{"n_layer": 16, "head_dim": 32, "d_mlp": 1024, "vocab_size": 2048, "norm": "layernorm", "rope_fraction": 1.0, "init_std_qkv": 0.0345, "init_std_o": 0.0429, "init_std_up": 0.0494, "lr": 0.0129, "warmup_steps": 200, "decay_fraction": 1.0, "decay_shape": "linear", "doc_mask": true, "dataset": "wikipedia_en"}
Each number is 128 + 24 x the weight over its row's rms, rounded and kept within 0 to 255. Layers, rows and columns count from 0. Numbers have three digits each. The size before them is the row's rms in percent of the matrix's.

# down: layer 2 MLP down (transposed), 1024x256, rms 0.0495, rows 372-424, columns 128-255
# up: layer 2 MLP up, 1024x256, rms 0.0494, rows 373-424, columns 128-255
down372 102:100143162148082126118152093110132125146101101137089107109151129126133114142109150133173058134116175143137159120133124128127146127100133119097124163126129144125105154136111123117107130132166128132111080119134125155108114121113137122161156149178120169086117140167151169137104124121151127174143115148149100133146139147128095096143115148083129155131089121192150148121151106101103113166186
up373 100:111108108092101157088136145126133138124156141168119141117166177106131133098120123173080104157138135145121126116108123151097136124133149133144101115141100154138138160125099112119103114122128146155130132141149097167135094115150133090120108117113089182185115093136149111129145118130111117113164119117136082122132114139120151125166075101187103100166137096088143127118154131107106183194143
down373 107:125124117110126134126128092128119130111110136159143099073132082129128154102097130124134139128150124102118148130146198097131130092107091108130125133158146165077131120110177122119133184131132130109148134143160063148127104100110127102132183142113143097109176129127118143121102140109165127093114133136125115117160129132127110125113144121100117149151114108201101149130138116130126168141160
up374 103:153149124127131105179093124140077107145152119120097155131101129111124137124168192099110100070094137148105111093116144091125142154095133119114143139162089127097078139121166072132137093158131091143100121168145133172189143104152126124106164150106091165119136088107086121173142145091180117168117160169144108175153165137110120119100114142121105118112137104118103085120113110118176159127137
down374 103:102111122099095143089091110104162142121153119190149108133137081123160117152140103154134113131184101101136160146159128129095128186105072145125142147145146148134157143110186169145111094108152121122119172095134122098098100145128103109113144129144131136129136147164143183150116146146107131085178115146135134060141138113147154116122139104133150149144096098146156168134108122163134173129103
up375 097:135133156151121179155131150111084117160133177135148149126132116149127124168146099151112100124106109161140122108147181154138089096151120134112157122140080138130077087112129099148087124120116190113127158114119121092104177132139161137114112144130135123072150162100131120159134150125140115139116119158147164137124109130127137136101098097153135148078141107128135125083115115112145129107151
down375 087:113121121120112105160145122149184127161129117152127125090136142104123146135149125145173150124142149123125125140137133133084154182081133102121114130114153104115123141153078163101172125114141064145129137128106138148151096129160088135118163106146104153132081090172126156091118117155098122129126157116125108135115125162141128144161163127064072104148109130110159125164117126118118132119150
up376 105:125113113118131108104116118161180161131116168129111088161146110122187139091152116156096119112129134135171143098106104141103119159128107156099150103136116069125091129115126179131125117116093111102198112082131143117140157103107139130113156104113179139153136108146109134118129167134122141112156134123108163131130136126110119139161130153093163126154159106135126134082121117110166097102129
down376 101:095133162052136136116140170158109117132166111104139121110146103154080115135153129098157161121108173160114074128139132111108115068132128120171134096113117167138149070105123110097151116141099125127112110118119117132129138152166092114165157169106146142106074115145165104087141096104172101140127134130157097111175134097155134154119126107107141143126120142051146118098107130145094131152123
up377 108:145110099141091143145098144160157154127113127111145133135140137173121150154132120122107113110118117121112142128081164136103130114132182128117142123111095147068116146145155152107096165115183125153131085081118169130161137106162139139101123084152076129084166127138140147112082153092155139127155112117121138163109142131129132137122190143152162125096145128158156128086090113151146133096126
down377 114:098146103155099152111134153145179158104106117161101142083147103110124109110142129144119141076162149129110146115112147168107107145160149098153094140144121117098136097120152126114152147105100140129150142087107123131141155127131114144100092143128124138052117130098085110138124096110123124112121127108148105159159160155136139130161102129089147113118163139144081088169147148115120118120124
up378 110:127148145114163087147101135124146167134159099155150135123119113152162148113108121149090132169116124124162172132103112133105117117111137113113111143096158119140140102156155144120128114089199137090093121134125131172168106134120090101154127148131089129110137129153102096137152109083128106158137145129108150098103154127158156106150121104147169133162142131112124115132142125100081108142080
down378 111:128116108115083130093151161106122122125082123098085097069077096130113117111095133145108131133106126115102123150132138122145107135127114112145114123114116104145103124111131112138158142122127141097185089120130124121116105144109086124167129137171134135120122092149100159099134122149143095147080164131154130126117138130123134137162121089113120125102132128105135183160088143116137120133122
up379 107:134147145100111119125154139087166121133122181121136123107101127112078157154154136141122100097152126124116127127118174127133133119104127131151134132148138134133155145098137088141094114071176154148145147105096174112101169147159101167090155103103146142139134115146179104092105093136143083106102078136112143103112080146126123118094156145122132113114136149141099102115116130156122145145083
down379 103:123108111148124150105124147104119145110121153133126120113136130105127116114154150105159194193107134110105138130105104115107117172167102120136086127101140130113117108144147138128158140144118111138133105145134117153138098104145141117152145139136125102117089165135158110165118109110061126122101156117186154106152182117160185130121113116152094127115169122128102110173121137117145113142143
up380 090:079132122119154126178146135130115130164120121127094103086130101157173161125134169171098117085122112110131144107106152150152126125120146136122096103100112116077139173132138129137116129086124112129130138101119132137126147100126143138134121147170139124156133144132174181137130103078122113111167150160113150109137141124088120151123134138125095109133164125092117135132138105110159075145143
down380 106:148123125113085151083101155135104089114141103152120123144133089106163105149122084110074117132130101185153115091134126181111163111161102163124081141108172133148111128123115121142156123165111140147146103110122119164123139145120107141126141123103151152111166095127124131102124113164127130125074141142165084131120123157129108152108171157127149136098086114138128140139149113116119177125118
up381 109:101135100091155114139169108145146122135140183077155125153135133182081121061108107128120139122101142090122164157101150157091099159104121138134147163164157114142111142101128153128152149097118114112122092113142166106140128129129131163117111140115119083163169122158086090109124167129147157160088100099094143128101122156129110114130120106146136117096125108117098153143120142127142158083145
down381 110:146158132148134167134102125114139132067104145135131166129142107124125156156122116129117100144120126158110147143135124118152132172142132156120136137116084124128164158098149160158143097163111126133156114170119151137174092113154126130067174124140124163147135139140099139149138134115146160128103183130095085130153144131152142176124125184123110162104117112124085148135110134116141120153136
up382 102:157191134123113117170111127122145141102156147111086137117135106129096130153140130118101103163133137141078120120134098147169176131148139183111111098114166125134103118134156117086167096101148140096078125134118112104132125112155118132091148110137112105161124124134126133126178119095155138111121112106141130109093166153108149132095139147161105092123130126119148100137155114139078116141138
down382 104:110142106128116116154135150109144105143101135078118137120138110120077082157130137111165148089103102139136137111125142085121125111153119124132116107105168121150136159111119137114104146121121121131152109118139109164138146168113120152155126144067109138095133112148175154105140149124121121180193144161143096120146139128136110113184124149116110127165086124090126101146129117132162127114141
up383 106:142112149116122139147128110111169141148116114111128115086101096086155131137121129164139122121138138116094104132112127180111102093140143139083165127072124096117166107128088123122126088091183141113115145148140131125132138087122111147121116094152129104060129089103171124156168151159111126164144125129102088136137130143129124116138151082182163118106144117107106105142112083120078097116132
down383 108:130162102138105095104101090129126152090145165137141129163157115153128116155122176076112127123140154121171141128140109111134122176131105129134110164166114110185114142141130120160106136121127138110155105125119105127129133154106153123076108162120163099129109108127101088135114132151135122113114171101115139135175146148127141139106129190138091108145093127133109107070112146112125141131146
up384 090:103147114173177066148119115099143129137140141165118110136125133152152098080124160120093126098085097119134129097103132126130076127131136180114109128134103104136137137130095160121115131137150151172132124108163091134126126077145137143152134108148090092138139105107131133121135139113129141119148139102136126121125083176133120119080112119120132166160110110135109148122128148147139123131110
down384 096:164116148103110150135119155125150130136143145104089135094135148140090090118105109126138160088085164133183124123141073137136121160141159105136124126115148131097122143155122089124103146132176135117126126115124133117138137113181140117149118141145188144119098132113126111137173097113132127148109088079133127091135129112134183115082107179145140093141143142139111087100120125159096124124138
up385 105:122177138121105077144097119105145097100115145126170093116158146122162151110101158136117160137110119139148124121107122121136121153110103062095087141124152108093093125187172157076174102120096147091116116117157142149138138158142160107107128098127143121151135133126143089141113160162126093129159120106130109113131089154167161119124108121108142159120148114113110087086115148125109170099152
down385 102:112102140096090095139129130087168116127103093164110156161129109141146099173106109158061108124134075124148072075125172095149151090140147167110178161161162155148142108147088119116112151095183150134138149114095125125086131122134119119131112134168131150134094092155132157124111096105143113131106173109140066118138142127104119123116145098142128115137141157128103152157145141159156166127133
up386 104:128128094150125134119129141082130096122192146100119103153099119148119142140170170130111129126145119145135119138131155117140148133132145147128125148110151164163112158146147138133106127149122090075088150127152095141090135122135134142105154154151096152087128128158107103125128140141119129084150087104162121132143121123129127118169137105141148178153116096166094106182098131133160108079125
down386 096:118115138118124092124137101128084164118114153107102153089128147149169140122129131118113124143130107151119116114163141143158115133163122136129065140144117101105161136083110123134124136077139148163171112133119136153131105141148109128147144160076146082150112115090106161146144102113133100146113123123119146150152078150132131153110145146099093107135151188067161175128116134139117170108124
up387 097:121127133106082124112134124122125157137167154119101127141139093123094156106115136121137078136126149171139112086094144122115132108121100135161137150138145131121132189116114148126140123106120153132129134147137135207096165147132131108112161171137130125123150117116124155157097135149091156097125117129120116182101151136132125155070125136174117111134135106167162169106110157128152082112133
down387 107:126124140136127153090131122144128111131111109165118125147085135108155115170121103113126137119101104110151171137136102096138122110141149113120140122100144158166126116100122116120127173144120121178148120077106133130149115115152122133149177100168118120121102132136143089082165157162085114153113129114133111109155104122130136110152112104089125158172102125097083122141118123136156129116111
up388 109:137139099119098103134129134109124130128113127146092149108131135133154146114144154135199119140100112180117127178118148144115135098136136155088148127200065113120125086135153119101115133111164153136128164128103151172132142142169123134121132129106160117135139077155162150129111158093127117139132111147150147097158106125179149111112113122149102147114121163120106181124093123092142104104122
down388 094:127130152100110155124140113147143098119072132110112138122109111127111106165146110162161158110116114154158113130137130176118142156125113127142120065105126125135155135163139096133105131124114100066134123162114141141085095176152149131136105100141120100138135136113143119134128146129144128156090116129137124140100100164070139123112158154103124125139136123131151091151180152109108119126110
up389 110:172160105119170104134133138104106116096126163121122162112135110120128093106116156153080137136118131118136144121107163127114131122112106129119160119136112090133091110172182122129116158091150152155113095119155066146158134110140164144134149124104104154164088148112130145164142142162126125134074122138181109152154119140099155126105112159119123122123091097128140142109161114136113104124125
down389 109:097116139091107098179129093136128121157119086137160122104158095124128110130142125185140135146134087127108157102101133141138147106135104161149072149157136153143130124148089158155146150098145116125133128117118145113140118124100085151094208154072153139145099103132137111090117120130116177118157087144148129110067119118163128123141156125116181141145138146103123177132150107082077119100119
up390 103:116118128102134181131099156154095154110100102105105128133168124114100102158147122109119112130153151107087107106088152128109148117120143122200084082112109187150135148121100127148230144128102163117109089161091096115129137139144135132105177129143134152147139151093109129137113160125120144126129120139121110168113116138146161112136115141169149151104131142110129155124095117122151119089134
down390 101:154143130170124152102149110098119108139096116102128091133104154141141093096088082125151130148110124131159129125167094158152120157148133126087114128129161132163124124085151093109093129099131105169138163108192152146091107098121128091163104144112092113168138094120127156128107089179136122131141141135174136108140109086119137131110107128108116118159129096159135114142135092146149143152103
up391 102:122119099115133132168123100104158162109099136176120129076130131147113108148110121108147135097126082140123106138118175112100118100092104157168130132171150107137151162129111119135123145140109153115148132128135155144118146111140132117099107126157141082157132179130097135132108142167138119191079070110153124118155141134137128126108115060121157129085185099113101096120091093078108144149134
down391 102:124123145142172112100129112126122166167143132115136121154104145120104127142101125137098085169120160101142134141150085140189172161115142169077147125076087106136146148154111128168150144128145114118165105179128142099140126124115081143138133135154114109121139105140127135114134103172092125155144154152132111155112069160145099130160148163156170145122089134131140163128123141119126101056064
up392 102:122114099104137115175165124110141121111145157102093130133121148096135137140144114139132157120167103108147138095117122110093105126087146130106110133105113140176123116124125142123143136147141147150145080141096110115135160081106123123186116109100142095110104148112146116124129150155087138135090141135117139161108102182130153155152119120145131050133102135124115140121100121144115113103138
down392 104:101161145133126124075124118138127118109107119140110103175114096134088158128158149154102172136109089146114128159116118139137143128128134137122100150094163099132087134092139146155127104081108084141141117143108103155149133123149116112124099104123104167160113113105133145118111112127193136106126107136108084160161154121146117128131152146148137179130143148066090087109120120116124099081104
up393 104:103122124145124126166101126108130152132136132135118139154099141154132118136093136112115124121167141167134135122136068089119099114119108079097162117101158134107145142136166135158157100120112131118180114125140172139134201127153108151144155137110139177123105087176117175124167130149135142110110137111109148128067136119154134106127156106109156158129117125162118130098107088159082121106135
down393 112:117117165155154166088091154127153094113128111200137133086096109080149119130091105126151150137123097140124123169126123140106113126118131129135168146130177141103187168149128114131163092115106146141104114125149116100126148094090134099145122127158109127138086143095135181153138140036136142103145111142157126139101152159107149155125110116131117130110135144066136113101137111116114107107172
up394 109:148123106181142163144107137079118109123120152125135144106124096147168153104116144088111126148121150079126137118113153094144123125123129114139178144101100120151104132141122092094115149120177124106139157099099155133147121093144090136156140149096096080111148139112120160133098119150138137075124179122132136147120126146104101118104125123126135176136143125120079114144128097121098166121115
down394 107:153118143108155151131172121153166148153091096110146103164113162119127122161141106184107109161104136150108123125157074110100144126135089181120083132112149159140199135135134143109159101139097084109130112163126113081127124112125156121087153123135116159122135103107145171107144141160156098112141139177098113166119157173112147110134132101163126148151155135157124168126156152135136112147120
up395 113:169155129136127115143123177149102100099130152152114134114124115092129161138135107176125177158164108108126134132133167134138120139118144151147090110126128154149134107111128124111115114151155113127169141100149103114133141106105089104191124125144128113107147156148114125152122113202129106133136111139102124161109146120121126119143149131119120097149126102093095086124121107120142124118119
down395 106:074092163179133098146153063108133094107127122147105095145140131149121140135137111093136096140107090134130117172074103136114161141106090125139132156108139119102123151101154146146130132159105150110113137084141078170108149122105132153106115151128079112145124124103136125119094185070123130144113123132109125098132136151140117131116124130080130097145132131139112111076124118107127120127133
up396 100:148079137144136078127149150148097102105115173126133128128160126106154141111146153170119096147158135144107112117143120135130110166149166128138160146151157103126141111154082115123159141084153163160152115143115163122140164143141153154107130094122147070117109131091133136104168082097127135143153161130078098145108099111130149115133130129131116149095066139138143137126137095140153100160152
down396 084:135196118095175111136112112097160149149140117104141099177114140156113125129105099158117130140118065083105147128118109138148185126125071175140107109126079102135122157119175149131108143151128108086116160130107120152114139156152108121130164140145137132172118200116099169150097149178121151154119134131150151103115134142168160155134138124114110112127123114138128139144137104131129146098133
up397 103:120108126134114115101114116169173111115105149118143138151129118140125111118141147172092109158138139092130126162151130149144178162135156189192165190075129112151130089115089130144129142145153174108114127116123119174175094128155114161103157157095094099172167128160135135202158094098089147112109151097089132128141129124129133163085082097141124085085093125132087124111140113121127087130113
down397 092:151135112158135124109144168080111144139119116133072121097126103133124122124111134106151183129131122151128143106135108119099095143121107089109108082123090156099136154147124153118150120129136110153098139127136127086087122142112134090137087110132111136112121142125151127095100160152166120134126117126127162147131117195124101133135156160121137163159124131115165101133117154140111215165113
up398 099:125153181140115118112130157095130121126125121135103113149127142140111132118119120088126132138114150123145126122106113095162116149147119111109098191153111104116159096159129081144123168133135043117111082099129129101134131095109154077172152106151149121129105122168124157157134128168115123146111102097156122155117173137170088120173115108159143150134107155100126142129130131122137160172089
down398 108:156119128144126142122095138168149120153080088176154109110140149119146126086139116118131145122130144145137133164090128174124102100120085127140125140098119135107109102158152158128097144112159102156171166117136075103110127114127117130101154152060120168090101166117101132103101120132160151097146095124162155091176113127138113130101108143079134099080137102145110077095116126137127132107153
up399 101:131135122122102093162119122195123133162140127157125121187115153103139127113097143135172111123180156158105144096103126106161101166114147108132102100070110110140160139127143119133130146120142114094097122129154096115084116128127109170097128131164094136082167159110109156140134140159078162161115122164068122103153090123123124126091160139125134095097128122150124137167167098144148123119127
down399 093:103134134116092142115104124124146099127136140101139116039139087144092135116109112147128161142097117108124088155160112151130124096158123190114153105156156138159139093102140122134148121150124158148155102109110126124148140126138171105183121131122151110151119097096130152117144098113154101132167143154158124155119131131142137120137125092143141085203120159132176133119114092128105125187132
up400 102:137118097153103122104135106152116109109135141154128091088138141146157147133157130118124108125128152186129105162080092112144122131136085112170099136120163158099137134107153120087134187096129127114180094126154150106100105140158099097110124128116148153104115163145117133110153101155128134100110174122120113095095103167124141070180104132112116140109108157145130111145116091105131102090141
down400 099:110182155102153120107116153141152110155126143175168161173104097129121122135137136114115086101164105113139141135145116107111141180125157187122117114096143097157121123163117135141143093171135096139073163182129136077152132137105142145157140126146122099125141109118111155132140143105129121095135068114129115143152145121129119139099119091154145127124145119126184134155137133150123146156138
up401 110:173121177104129145115122127057148106142119105123125138149093121148170125101108160155143138150151163141101125145085122146092147120148134137105170105077135177105140094110100111168104098168147106118123144133118108107118176096128162131132145096165116158129172135091125116166129103090117145181133087130112157136149098172115135128170157104114131092129145125111143128148154137126121120152078
down401 091:103107141119132113159138110168143134114116136127141159142139153117128108145112109103134137111090106097135099058151122077134136100127111150101121138221112073181140140177135126117131142135115149127146112132167133146123085128115107145148132135130174103130078164125119111092102140117122117096153164128140114131126141093115157160110141157137128163147138132128103106167122160123158112116170
up402 095:172102134107155136149126103142120134109126089121103153107116113103110138131114148171159092129145122113124133091135117110149149137136136141166133163161146142136136115154120128099133147128118152127096092163124129162142127153139131117141119137155121155199145127107062087153117132127162108145142120127144103110146150112128097125111106138124163143101141130137147108172126160161159115158133
down402 102:129175120128127120136094126124136136134142100152169121098174144131143138101137126096136152138133137108105137164134103148087141156110119138120118153127141122105160119132143129134154140160103119132153132100145133107121145100143138143129159094118123143108111166137149123153159134148092130117151146128111113152122111130163142126166114126176115151143090133122163124127136103084103094121119
up403 103:153084135151128166124152126139151147092115114173120104119131134106126149163121134152165156158150146127091129147098156134146112151146118150099160075184140089121138142099076150145134133108122123113114139085111112153091158171127158118141110094111166112151136132140120110105118139098102147117103126150097107120136184143137073128113122134076117121110136120140149162114122132125172106104130
down403 113:139128108097144125117112097168108165115112114168127122147093162122137134113160150126151114109143129158103108143132116132091181120121181133072125149101147134146165189145140111116171190156087111143129140116137100113153119117125175153107139162152084152130136125148080149127118107103154107123136115083143102142131051088172165107133133085148126103101112119147085132116105139148112124143091
up404 110:076125158146098103147145119055119128118120136092122131136135108133134160137112100147070133117153145129189156145102119134130089153178120126124128147162098066141134111163112132135119103159163149097153120083133131122118121123151140085173105121077146087174116121128145122133106155135086136095129104159127129096143101117135120128131077093121147115142108157125125115121111143100134116173123
down404 105:086189164097111137125124146131088161132145109140118159098070150132098125129140125132134114118098106112157157126149169121124135089113098152099119084126106116112137113064134147140115114081132150149131111140151116173126122152114120144170146167147146098153138118106107131119102109131134120147161138100146174184107125138105121120140136161128141193100113134119121158110090109158164161050173
up405 090:137147135119084114130141125177116122145161113070130145143117117096149143124095177096091106126139148172152141174096113127128092120101103126164126134134113095111154120165142132139114172148140109118165175120121089096136149162156130132102150102141107121072129124119126118173131106150189103141157134144124132138155121122127136142135139138140138172139144100099138061132140142137148130143109
down405 103:106112165169135110140113119082111132121106072153132149132122155143139104115109126121097126152144110103109137088119118121105164157141166112089168117163125138094098126124157141106128134120112119146112125110112132128160110119124110162156119122148111109148171135110120138122122165095119157118129095140151158083141135165179150087083133147097139114120161136176093137185135136152117115106135
up406 098:105106100145097167128108165100160130122135134107140137130115094092145124135107148158067153126108109095135110154132156152073146155103150142119094153160114099141135124163135104115165131127123139125145112148116145084141124124168127129122141138103122146114101116101110124183151141138102115115180148175099092143157130112128114139094203138114129129144112133121119108116112103131193136164108
down406 107:154133179145114136140141128117133089081099159132119157132106158123097160123137136125103169159125136122176118165141137155149151114138127115158123155083124123155101087118106121109106114123091146106090160090133119090149103102179131173115152109125143129095122113164121122125153101114090118118119083129161157101120148156150120127131081128124106109130144147114142115142166127144106132112116
up407 101:117120128118161122119134123106101151089123112115108147107159120098160105110174147119150143118174088132151118135105102103113140113143156141108160127138143161133165125095127134141174159051087106126154145113158127131142105085164155104130130123152140172116102163142149102161126132111095137130099113099137085125121160129080143099120191101117159150083134155119112152123142087103118102092107
down407 095:119154139131105109126134154141173131138104142140138152142104081167127161167113130145139105112099131110124119131158168154156117151084114150152102106106109122124123168124104127134096120171138122118133151103141152095109143159083084142125129145124119110133145124139120159104139140145131159164123147174109154180160106120131133138119151157129083148145105091110163139144125094106132154123143
up408 100:075130106104128166130128130157166118090146098087152127129128078101116133123123156112127115151129123091147137128137142150152176122116127137118165157182174147137108147070108111129120138144137139099164130158165142122129136133106118110174125151122159116142108125135138105132114089133170147123127122074125117121119176125148103124124130163125114133093171109095128106147147158115169107131143
down408 102:147113095128136131143141122129142092173135161163126134160119121102115094161123169136146126172144155131138123063130134139143166100138110102079092128099137118098135115111120154110141072124130116118082132143120115168133140184124124102137130133108128101083102143119149118153116115131119144146133106136145152150127085133136141106117181144137122162129115101175142125112099096114127063141111
up409 099:135118117150142107133149155090135119108141142138153114118109156113122099126140159105083130128099124105129129114137141151139088121112106133123149134126165133133098099131110143113164146089145132106108150140127139173130114104069129111148137130120117090121184151146127144159141106121186114106133157155142125119134124139125135150146107165123117178128124123085124151089137134104131119129101
down409 091:119135157099112173114085106147144143133146123104145164146126112133090176120137106153128123118135158143148134111076114124137147113124139162094140132127103135135154139119142133127142085182141157136103108152131113135167127162163132141108144172133156171157130116141149127156082148131062170110136128094132129119094096107110135102114164103140079114106153109144111105155097143134136130115159
up410 105:124096118140166157149139125166103110138098140144128119115150108127113127126106119122116117172104127121087100130103106124126106122141090173144130135133125165117114105138138137130098098121128133090143143141086156085119112064108110160117171116112150141135075095162093134114127090115148162058125121107119126161158163083129147140129102084110138121107123097113148149102129096126119096118137
down410 095:153147133094094096099119113069128153123146097185108099143149173102175108112104154136160084110086123140172119137134140148107130103082166114142143139145138115117127144182146107135144127145145118150077141150139095162145173138151148140082116138125128113109148145125127116135132163152154056130155119108108140141128078131175155073140155113108115107168165107118097096130124127142092147147128
up411 096:146160128110085157142113152182117122128145119158062132160159165108129144157125130126146099079141110136124169105145125132090161111101121153136158132092174117113101103145164141128142147133141117113105097150129135140148093128177136109099123136150122114125122139140114114094132129132219102184129101118143141114141109106140147085105104101102125112148141139132126142120124104144157098182100
down411 082:102114118148164097148142104085106124137089165102201126087114120143105138129125139153110160156103129148144115130108107141126146107133115144093078136221099130126142140116125124167113098133130168155142146119109123121137151157100116153174122125077083142109105100116122135133119133097067138106111163092127109106124153140122096158118132155097153109146124122100132151119126157117108153105098
up412 086:127127133102165143130102143151174089135140155116128109156124100114161122124098126119105157174113146171135139131151126109142118113155091108114132107121134197121117139145114126149143135117111144110132109112114091094136164118094131111107120119151148124143114117138082124106163161141126141133132155149149135111088131093126108069090128118134122107108093165085140107181125100099153158129163
down412 105:132130155127111150122160115121113130114144104120130120139093110087081126135139122117172137115146118126170156081110129138104135132108138126093071121120106158142118168142174134166099144112136098161126115114129149159171146176110118136124093126099151131100147083124136113121115114102142109107156141087119135065130129067113156183141104107187150161076184152143115112147157151126170113106121
up413 095:143139097119142096107102132105189155125135100140116151179136106132146063141128144099108088130154136139116115160060156153119125142106098081104120137133164107083118118112118149103092107142141114165108140113149131137144080119123159135139112110076111174122131101151106127129088101155100174158132101126139093076150114129161091177145163119144149187163137113069108078108118093139146116160137
down413 100:117106107119086113142161100158131105130140145142107131139178111139145170137101151138127159126131146092119151143122091119178098146109158118130087115121104120153137154133128075126111139119141128097119146133105146152141152125146107162129158094110142104132143168138112112101100119139138150142148156092170133151104130067145139133114107137163101120123094180139153142123162154066138127126142
up414 093:133139103108152177114176158082078143118098099144144133112156128091154106134130114132150121119154119170145117147135147140146135161179150100149127110125117148143112128120049178140127166137122154147135169155122128129140119132131100120120133159162113109105070125143117117126135112153116135127135100142103137133159119157095154150143163159157133151113155088123113113126134121138158126086107
down414 087:105106151156120116134126081170158142110171126136104132120135159162112169150112129105097126139116196102141085083138131123150143114084098171088121143131127111100149148137159087161134071075118071126131091141126123128117121123137128131131094127099140140119151105115150136120157124133165124101113153108163098144125136134146122102121148122132132084142120174160144123116105096104103103149156
up415 103:097123141116096121137119154151128127119163171103111138151107148128114127089101128132127120122140141123108144128135167083072147142127101169116127109076113160114184142160154154164165133148082144095115135147163118133131151140117082153155090149116119146147135163124155145142150114168117153153097104120119101114190133122133144142125131130135114079134171147140136128142150116084154121151127
down415 098:158165104122100159097172102158137103101142113149131149147145121111106143204139148124135123122148122124132112128118113130152176098137150124128075141109131110139115108149122082109090129130148119125101149119094163134129152121149147100122180111135096119133143125128101117123144117168131119140149167158121129098166122127119095092158101150123110162139071139126138133090098128152097112112109
up416 105:124099120110133129134117151160175145118097121138109114092117091153146126091109130134132111161114155123070113157167115115148101148098070155110097116129165116129092111123117112128134104103114138165106122152102140086120112108102136146133104173121127149136132134168157095149088079130170166143146150146154148119125121169200130124101091107150131142123099137126125120146122078129115164109133
down416 105:133176184120109114132154152125108128103160151086117144142150124108164105168131172099159153135133095168144145100112143172117147108111107124137161128161128184096099123121129134125124135143155162139162128111179134166091141152162131154123110126129133145069169133103129124108165147163093100139147130115115133156107108134117156138154148155138149127143148152142134136085124168130136136097113
up417 106:122109142100081153098175155125143095124077088127170138120104130123144090102128173120116093129093139127127111075171125064101143176141150147125135133143150107145131165127149119131101119093080129123122152135137142145099130090121175173123112142159148159119139142130148167143114124103172130115145101106084109107147116149087204158130128105133076118091121083148131103109102129083138125123136
down417 100:121137120109123129156115097121135149094134170096117171144118147075140095150151119151104116144114149126118148134111120140146106135153141125132142146153113165120134137096093128129095159172149144144128144108122121164149136142104112109096113113121119067077115128115099116083151082142118121134115184159162128139130107084071089171117143128148165127166147120102160153133164109136154147108103
up418 100:100102112102133137117091103114139104139141152142148162168107156141093106161127129121115129112156086123123120121102089170099114129129138094130131093094086147065127127151117105131149116094143129067140160110105121104132157160119085081137136097141116117139112080134125173118108101136131136114083101142114112119149114101145116127184131085162127127162142127108139121119100120118158154137141
down418 106:147116108133133122104102156104159168096156136157137084113151150140076137145113124102152118099081137146089123127148108110127106157134099171130157156153098137113130105137123141128109129121129143172139139163151087171123162096134168073132114119107106160107179171101139160130167164103137121163148173142135144103126082104149128154120120164094162150110129129167142107122161143134156098113119
up419 106:126089114154049133090135131119136101184140111138131125096122148123172137111128097082125127099118122112116112144119152131133144117139150097134128155102108100167186158161143104188128127079149128148133185111129121087115161115139133094091114129107124073144132160153116129122129122105128142119112146157147124117187092119129129101140085129130098140161174076113103126107086085092120143125093
down419 111:135140105137123110133097124110139136123152165144126123082132163118147120156144115134120159121108175145117105158152128138118141103133132107153149127136086121116121152134118141155109130177161111100147116135123118148138137142166157168156139089152096138064143123138135124130135115112140146136133088149102124110110105090138152149119132114192108102084102101098130088113131089146132129196133
up420 083:141146121131090148130138109174115134173112140148087167130145134133150122131116149169109071101122138160104101108144041104109122074161111151129131093107118094123120112129141122146103135125117091125156159130118182120128078164106155163151118130168139112133160107135127130115079140090119154122144140124079122125110123128182112121126133140121113111139115152088129113132096135168095148118102
down420 073:142116143127160113143125159119175118071143125121182091144138150140105129129139104104153171126139118101156181123097166106127159165102146118124106186135133149125135155143091147136134090119099158172116082149139079133151183112122104124102156124106096123114115129121159142129161121134135140126120107119146135133127174165108124138128109128162117143138170114145118146122124115133133124125133
up421 098:106088124120132124137149140111115125121157160160139139072113151157122148129161143162115131159131139174092125143073154134143152158117114115086097093128112160129100073110083161095113134128136104112141160089102122123112147157126144105119161141114144097146148113140094167131103119123094168104116095115146112159134150151114129147125097175118119092154173182099146135139096162115119138139132
down421 090:101165117137132134129121114084132125125118111122085154158156110105139145134111107081117158099129128091139145108094084138113105095162144109154163104121143103157157147167153120099108139114123182120107128171147099158111068135088102135146088115103106074113104140079145122150132132087140119126099151118112132142131115118121119091153162125123147151121067092124105094168150079123107114152097
up422 097:182141150170154160117107090148147119139097130146120137152123149102121132112106114138115108154140147111129119098124091105119120115142141103150111155131172109101104102133195145159129151131113149107185186143125136105121072175112151142113106141145123149137128123165149115121142142126112124094141141158149140144132131155164095118112142115148108111124087129111117117152088111119128128154133
down422 109:145119169132140074162125120113172144138138120129123120139131166121143125105146140099108071106156114135099100147108116125126183118142115096148142126087163118141145108127094109131137112126120118160099068129104093171155118073118137157143099117131101133152112115127081153095121129136135107142119108102082102129115143119132154142126096126095145129150126157091117146094109129120120143093181
up423 106:151154152130139124109115128127141118104090117123134174138161070093093113124147104138196141101127129130133131123105128157066128134149118148107121129191164123114129123147129154182131177120125127113114145154098155119102142155148101118154163104153134118123073140139160131105180148151126106152151131086154107107120131132128121103135135110141166086212079130085118117118144113168162135112126
down423 105:135156164174143154140141099123100123134136174102092142096154127136105089127112153110144125105103115141121158105088121121146149125122145129133168156118132159133088151157116146095123126141119108115125129129101099109093117095119125096141092134172145091121124125086095085061135114156112118120146131122076149161118152129119115167146114119113124150128146092143136139107106117126140134113114
up424 114:115125134089128135084096124129098122128158136121111166182119121147126085120093175105165087106175131089079122127121154143098121133121188153146145131141151126122134104150139098114109148110139113142137115143140154133129134135147143082084132146138117135153127120112129122112139135074149159172101141174123122104106093128114140130169171141112151093111140148110137134122200115133092110161133
down424 110:127162126124096131132119127130117145132112153144102107124137145134155141134097144130164162133128133087086149105157136085145180158160113133130134111128148174133111141114092098103098157112095186114081093087122142160141121161125087131121116106133163110114171146125152134102140125139131153125083131095117125084131127109138106134118114152126165179131088155118116117105111125106102148158153